Each number is 128 + 32 x the weight over its row's rms, rounded and kept within 0 to 255. Layers, rows and columns count from 0. Numbers have three digits each. The size before them is the row's rms in percent of the matrix's.

# layer 8 attention query, 160x160, rms 0.0383, rows 28-31,59-63,91-95,123-127,155-159, columns 0-79
089:073118151137028157148122104096175118166164106128079089181157130096127076141115111148105100108042095084131163091134106128162170181153086166094099128133102134109099098130140097144216085119112127111099101148153135147136093136153113148130135146
102:166155146159133131164095128070185173173155132153091100151161146118103182115116078180122175098086118078170210144125121188111169144100096155135125153080064099177072159113150126112116132162113086097123130113152119140101159143138099147091157125
090:072181084161135164103080129074158085162099096149149092141184189162096158147148130136168057112180066068128225140209104138135092141104193098146122151093118122166124142087171121087133127141097078150139129174145109125179172113130155104091185142
099:147136112128164105139197165068101186149113139182117133149116156183107164142133087160150131085157137152106209100088112115140147143112064123135125119105120067116120142130126110146140113129153075156086190106070137115127106105108109156157172094
086:088127121129113075103115119081167168148141123088119059161152154094111131156187122144177129195089131081187195080137085158091156090116121177112118102131092168144085073154168184175142149163163085137131130127134099140117155137173164105098145138
082:115149116160119147156128115046179155135126142120156084147146156102130137131102134161142130180083114109104115095156127163136084167096117102083147178120083105160138114120178128136235046139110128134110145088112110098160149121141120160113146152
074:108137134168174171126128136096147105112150156140127118124174177098130188153198097114154142125091066146145113116141125156116121146109154088137133129073054143123108115126158069169115167110138054132113103159095097150136142187175121117145154156
110:159137115120164131143178147136085073122132134178163125116116147146174135146112175117126156145140171126113060151130134083081066147140090119128122080157195146120118180143131155155150161060140107125136134116077122074118094098150145135175114091
072:119164110181125137082134128081113160160174150115086058134177153117105129134150138127161081132078074083144130106097095166099187124112110167154129135110104157156113066081138067172137084129154114150105113142177122171111080167086111125139105137
078:095113150133169123147184121114164159157095172085142094133159167145169123077139079118135133149089146113144137113101076150180161134081079153167187161113104140108155126117095095143079114115058089135143166063107166117146141133119151157164187170
101:122190142080134092096130121103087152140171136130103160085105070114113115153112078222125119169082136151108097069082087175133150124128091138074175198123103156093179085185085164119166131144101113139105156118122141142161111105159093163131077150
079:159196115118158152139119073087183120138130160097062136133159165140079135111114087075135076119162138116127127117088150168142146176052109173120093189099058075124081110150110097113117157142077097167151161151089127156112151142181109103107116139
089:113152135132136104122108109110146103145101086141134140109140163133110151135096161084153120125155164133145117095164109158158161149144189185193140157107168154173109113129119129106132173122077088165107086142128142099154152105168144111123108104
095:119116149178142126136101099118157180157199118084072093130142138150100081134137078098138091168138124061123145104142086191175113133093120156118110136102095175161134108142050074091149111112158150127129175117115153168154105111159124145112134072
076:129128110181181136087112190158163178128129159136107120070131086133127111077135148119129103161114170121120139103083115202148183156047087144103170139133090087135183170077137132080164040151154093133113116087121079108130159129074154177142189133
094:054158162110120149122102176124138156110120155151120126131151084127174131150144125163086200105056140139130170126076107124071100144128106092178142157167094135136164121150171086143197026098152140170165154066135232116183139111143155146125148134
071:180096118178136138121101098139136132177110111123201123141148108137156122146190162113075084142089190131078092162066144109175127140093096111096133133146153113105161123105091104179117142113185047136133125140130095176060135087172043137107181123
088:090132103105126135117112146145080120075058094158166148156162131132130169127133178136115099185167119066157031173170158122111123128089103094144124170093163124090137178087095093165151167135099101108159122128104048083160113175116160121133134124
078:180114154164143092084144112158154131142123108169138116089145169185153088173129195143143122129178146150107160101088112172078188109104067143132135103085135135127193156123114083136156106143178130127130159095130109135111111166069098106167117128
102:050080161164167110095113176147111140101153138131075145178138097094131139164165105125151093143175123090179144092109156148093167162050184166117136119071119131149098076139189113129115085097166098147084083124140116106069176109113164076074141183
092:160089083145087153097108098145128091118151111105092126162101131177137110081167118154131098137084096147145117111135128168112132162149183145089096146110112093133173089171156096135105111162157105167152202115096135093149130119133216096156075156
096:173136129132160115141094118130124177144123158145085119145157137142079158182137078160095092117158137132159115151099144167115186119068180142214179204113123111106115101108194119119077102126127087048126114124086108175103157071090113119107153163
092:148146057090123109071118118124125127082050156137123180070174124158123127121113168148118143127164157150132141123194079144093135122099131143118139088126121168170064172098131138070145137045148127111114086104112125171110133096084124136099176130
093:122097136122142154163129181118115170152184100156117073141109134141156142148150084120103052144140118108142132134106147194124143160046150148164108147076114088190109149169173070139093103149175099107140166128118105110081136149125192120124163115
# layer 8 attention key, 32x160, rms 0.0348, rows 27-31, columns 0-79
095:145081146147115151095214091146129133203134151087113107078153097064118122124141142130151138145103096083114135160185113163098151070139140115146047100109111131174121086149074084066119161170043116118146120143166168180172111154156077102184080090
099:115145123170175132187141139127135164151142121110154099133201135115110162132111082164128189103147072182152105144141094100081107078150141145110142091121081117145124094169116126162095180146093114123154080175193091091178124155097114118138126126
085:060017155086096131103156140139137126098143084175072123139156192163079115117174146125144119040152120084126129160161172119095179117127117141138052104083149107149168135128138109154130159104140127113175124141159128089156111105171160108075123142
097:091109115114175128122126096165134165100141174160151113156112154205170136121131151107105099105155153178118144155149127161178167173101092156123094131091099138140138118182120137138157120050106161104109106142151169059100107071158175116171149072
099:118111154114146159138147108114131150113117105122161092171190123058076103125160139125151144141130115088189102183139137200095154127123182125104078136103124101132101122095118098077161091177101119120184100144142098108162138175188132154139098131
# layer 8 attention value, 32x160, rms 0.0378, rows 0-8, columns 0-79
104:096114162146147112110154158153179136089103118097130134166169171112062129122143163082122138127127138112139097068124155109072111093098122071089168149118034126117075140130161124117134120136090090177112108118130115107078140094143073154110102158
096:056131190155102068095105098106094123079180127110134156123086145097167155111103130124142075200160133172164102145105115112134128157128133145152160130186151124089167115131132189165103170110180176065168081120178121069097121109107091074115129120
106:147177145144122155077144123080132155159081155107153149125168144117109097148195071146101129152110093134132121127096134135110117160141139119168114143144146191098133125120086071090133111167100116113143152153136114193182134208167090172105175146
103:086123149103069109138130113114152124175069106159117123177134117142068104118153116166159172165128109149032043101125134097124139154103203140138116127142126111115136175092112184145143094149089039181148160112135141121133180117159123169138099081
091:169144068123101182126103098099141089140165144112100160068151113132147167112116121114172140107084093144155176143140106191151113159141111167118147053101137157127098107160115121136140140140148081130132122101178099133122120127089150104120104109
095:140131097091131169112066129139076131100131117129125112142104149181088059159145114128124134114154172075105199085135139159105096127135077133107087184168182179157124174107136103099120118119126140110140124155125195137122111129102090130130094149
099:148168096064130115171140098107093116126177113080103125148157156133146139111099114095164110102129137072159176097150179144139169071162124106132106188117150118134089091124226053102110049157104126121118138139159150058092142101162082106140163128
097:189101141099130085107171176144101197140089179145104145162081128092102158144092132140105100070114139110167090151134181174161104161176120186067121112122113132148124099119123092175149136120131079149091095094141112148148073101137094085150112090
096:170143127137114131104160145152177161117133114166119180146108153085073095113110112075119129070133096123182155129088148080120154097211094170097147158121132130102077085130125071200173098123086151071118087144152138113162135154118128132121092162
# layer 8 attention output (transposed), 160x160, rms 0.0296, rows 0-8,32-40,64-72,96-103,128-135, columns 0-79
103:133136167090153137177163106093098078118170123131153143151130112122179122113164130121149076170126083151083053151106064181136067137120116115054135126197158153128137141138113074167138199128116138116131131086157115110153074153207121172149102155
090:164120105139142093121106159110127135138097130159117129110182131083112111107093175138151177087118137105144163137107086121148156144134159075148107135094122134142119121149151134047147109153138064138136130113116132143129112164127147135153161099
086:131130172109074083099156145107135174150158114166170132173080115110111132084134088125118104115113125141121142124176157157100131172110142097147074145098164141150129116143172130168133116150139111093091173126141183115110104096132104161146152123
081:115121146146154148179156086157093072116161132102201136162130089150199093121200194156135103180099077122101073116131120171066043118159127124113100143176127103135101147118150095100119167127154108149203132126123100083108139178156140150121113154
109:130154125174158115117086162110098147109159082188080114171123107099103096091102180164178161092199104088153195167107168061188129130112163154163149170096131059118186143134104134116146136114113111145145095155098103112184192067098045106089108123
080:082133114109064169109146079108133108137085115106132145098124109146102081096117105094115138163146105196118077120152134148152083079146098151111155085134116159103108147124091120135125181120076225101148127133115090141119131189140137131136105145
112:105112072131150100186127127156123026141087086157119167142157115143165088142161137100110144197137040113115098171110114133122081140081120097103146081135147127130134170171102109106130105144112093130165145087220088141116106143139086144159107144
090:114123037150141088108123151101124125179116105177102150157195113079156077123089129074146101148165077134080093167067066159122145181105164115121100120110127127134158134160159170098166100106146120112115143104188082149137150152114105141186099116
090:074151124119090134128106130112146127145103132090134150077153122113162109149138186171120155124092161160103117111127060154171088080103128126108174137101074135112184132143108116142145164166103169122073160119160111160148120138136192122152107063
118:158139091155130072172182102106128154133174136150073151164144095112142144145106110146110051152169065161051076129144117116116114176092108116100160095140106119086118123120141149115120144171081145157135124129142119135109101138142092139095129147
113:158098089119079153106131125111137133096141156107132129104083099188131117097118167199067148227123115139054126153139114093095127123182101140089141085138143182106148131133077088130104174134120150130173130144090114140150185143150095123104106142
095:171131139140110145090160133173133154105092074172213166143144089165152119102158184114115142125142119123075142168095118128115107177176200050114100104142121150110102091122092146168076162139150154099084144176111077095130056135125107114127101086
113:149139095182048120106095117098134177111171152103087125143152079163139121111158131173150068156161093117110144140138122168082166139131145131086139141142104127175141109131133115103139125148162149133159129117135131146118084146131122167081108142
094:160140153143145185116155170173143157099121080177142182135095114137105130127112124138159155059126133209105142129122073120100097105102137123116150126121119126160109069158130156154149200113101129099146061114128119119171165081105097180155123146
105:124132136076151131156129163166110098135123139099131115147177149124074066158122119067170117083079169144120128100099163154185081079075145138124079164099100129132165171104131103106172138124182087115113171114199145151139178133158191086174158153
104:137111115109085108138141140154091132142121152126158123149140107079143108158115070130143136106122064114134103155116123139085132161127118172144087098164157127121121136162113079085203145132146078145121144109142109184087133150128148122176153166
109:049078089139181097192231148109097085132151162142077126137141109126143090130093175115115103197045130102116095113131117164148106103088121144142168140126077122052085151110113170078135100115148108156116152098090179160126174108118121106174116172
133:115128125136102077152149175175130104121077087140158153089111105164134099128119196154106144109086156120098117119138154103137083108148163105108137153118068118106134129080149157151105119114104163111121137133119124110180175072119074087143093080
083:154171133121133142167204093132082135146158132112162129173113111151106125090104088124088072110144077144082085130115111151119097126100123116099131115113149157114116120139118146170122146149087156092042167143175132124178102168170149075111123119
102:145080096099094108130134119111176149151138166170055129130137119133103132105059136150098175204129124143074135131106114157189172135113097144098119116065120110148080136110111126127108129191130082167177124081112144174112175062136116162111117129
111:169176150146131146126220117142122128075128090130247160110109115158143135056165134076116088091132116082091105157143097127123103163116124091158105166150161132126091117137115104088151179117145150106068134183178098072126063163101118091101119130
109:173140100181115188154189102111114146161168130154155093147128102117185087084161170130103068137163091063094113186148106145080107107126153146144088163093169175146098112163135105086146169140154137089094197218151149111160135167110142121106105093
079:158115131141127150134089134135088130130171070214135142198168115111162093148078120121183150095109076126109123154110121154145168135094148163115137106064082048150178140141142069152183140113126119149181139102172105077152218124118128113096089128
087:095138166128103107080102128152109097106151152092076124109171096145064135151138123159146132135075134194129125098137127150169093066129124123166116102119072159111083179116162135128113139123107165176132146131132130190059169104138131089120117132
094:161107083153113072127124159148133164151140118114159147074177147158167119150083119147084123128148084134103099176105172126155113141118144109141123057121159119136159167157130175145139111141121057081044112068182179107081111105125099158156121119
099:093105108162141081117124156114138116186145163097081113180176139155118094132063129133143132148091104122144104120115109181134157091123151150119112078055058085138131171107150174098104107174144125146122149075168121130096136039124140116194162158
080:106180117151087080139146135125069112125146126061155143103133092147082101130061209150162126092062141163138104124206096155153084103143136178110100182139118114159141123082132155143105099156128116069053144107126137172189149070171158091173171120
096:146140122152175127192163105140099121113205133133125164128132110097164078175160094164095076158136085153066083108104157094118060180142146094121143111126145102100122124109103144161134159140050168128137122140141147147115097169221107119112120135
103:180135097093080093101125092147132172121131162123085103117103101199106130120088100141111151160110177160096131133084086160144174122086124156126137117123123174106144183111091150133117116165183122150156128091113143156087150060160125108127142123
126:208116146161111188141189145166126160097127115153212179143100127160148142123161142142089106131149102113079088154110179102090097157150161096111133095135163137159122138160107130153081164128143156098078129171102101089155086171139081132127103113
111:163110084164141168139100134081124133099177090111151106098153125132189081110172152153153108115144138120098150157174137100071127115179150109079102155099121108178135121135118091118162145149106141081142150175146084093155120186160124173080084151
097:146128115140143119112110134160124147143163108182071138131103111102123155131144151121160190086153118171113206153089085087160132105110150164174172137175084157130150072143138119101106163157124099165140084130158156146118144085073049164080112121
115:140118184042140132125133129149129102115098125118145146153156156195087100107067090078164126121089156159119080109112150188154099092076151099101116151112132105111150198130139164149164131168192119095124155093133157108136134106173197147208144107
107:146100112142135112160191175186108089151097148129202160149159145072144098123133101159076131107100105135100049144063196097095053162193139143129139064125145110090128151146159110158114131124139115107107147087168101151112106146153119093174136126
102:059077083130134089150206117122077083120123169115046110158161113077161125136083135084116122191088117117143131119126084203154106133071109132148167162137086103062135141108158164079131060137180099168162169103134187177114150109105167078133132132
099:081183147144105137153170096141074123094107081130157137148095080091130124154184133197088047170108125160128133121138108074134108114188137088145139107139152172067088097108131146119063219162080152129127091136112145187129070147116080076108096153
089:187113103103131105119123148125117108160143164092099079096154096129085116083129154149093145072096131124135142090111147114128168150098180106168094141068160183061084117138124107046148123136130098110130119160178159173133117135173124114089167125
088:131145182126147119103099080140117121129100109186153154187124091126089180134154164140132154146100118125095128124143109138167176142147189152162125104149121092142085094089204135162093111172150100118051179133102114145057089162095058133185108092
109:105174130117129190098112085133110125105097096110156099108124095108153126071192105115163059100116119149115119135113069203125075102135073121099094141155154137195159151161138082093187177126159123089132162100116111143124098182132132131146163117
096:135183078081224097131161156133112150088129118177101132150121135122099158104118141117126110119176140154166170114095123130186133135062145134096095190090115090134162115123148113152112122123086079111111079157044124094157073124164127102122075168
110:150156133076105166124108140127144105113105110104155103109159133138138115154084101083172140096172151148182121091132119133115110115106154116108058174125140117152180127118139091129155164140184110076130119071158101060161144203124155178118120098
103:112173174115096151128106091172146118139044113129166081175095066129152070129100142161147120138100094129171100168159129112136141127141120137115078109095161073165164142174132115131160146119111138110107092125155096179158105115081146107154100058
111:137069040155161068167164141123154093122114056190114139158100141145194109172036102152099102161163090166069112121115122158104143168169107094104164096121140140061164167156175124149154136120123160117158151134142127082117191108129148138155120145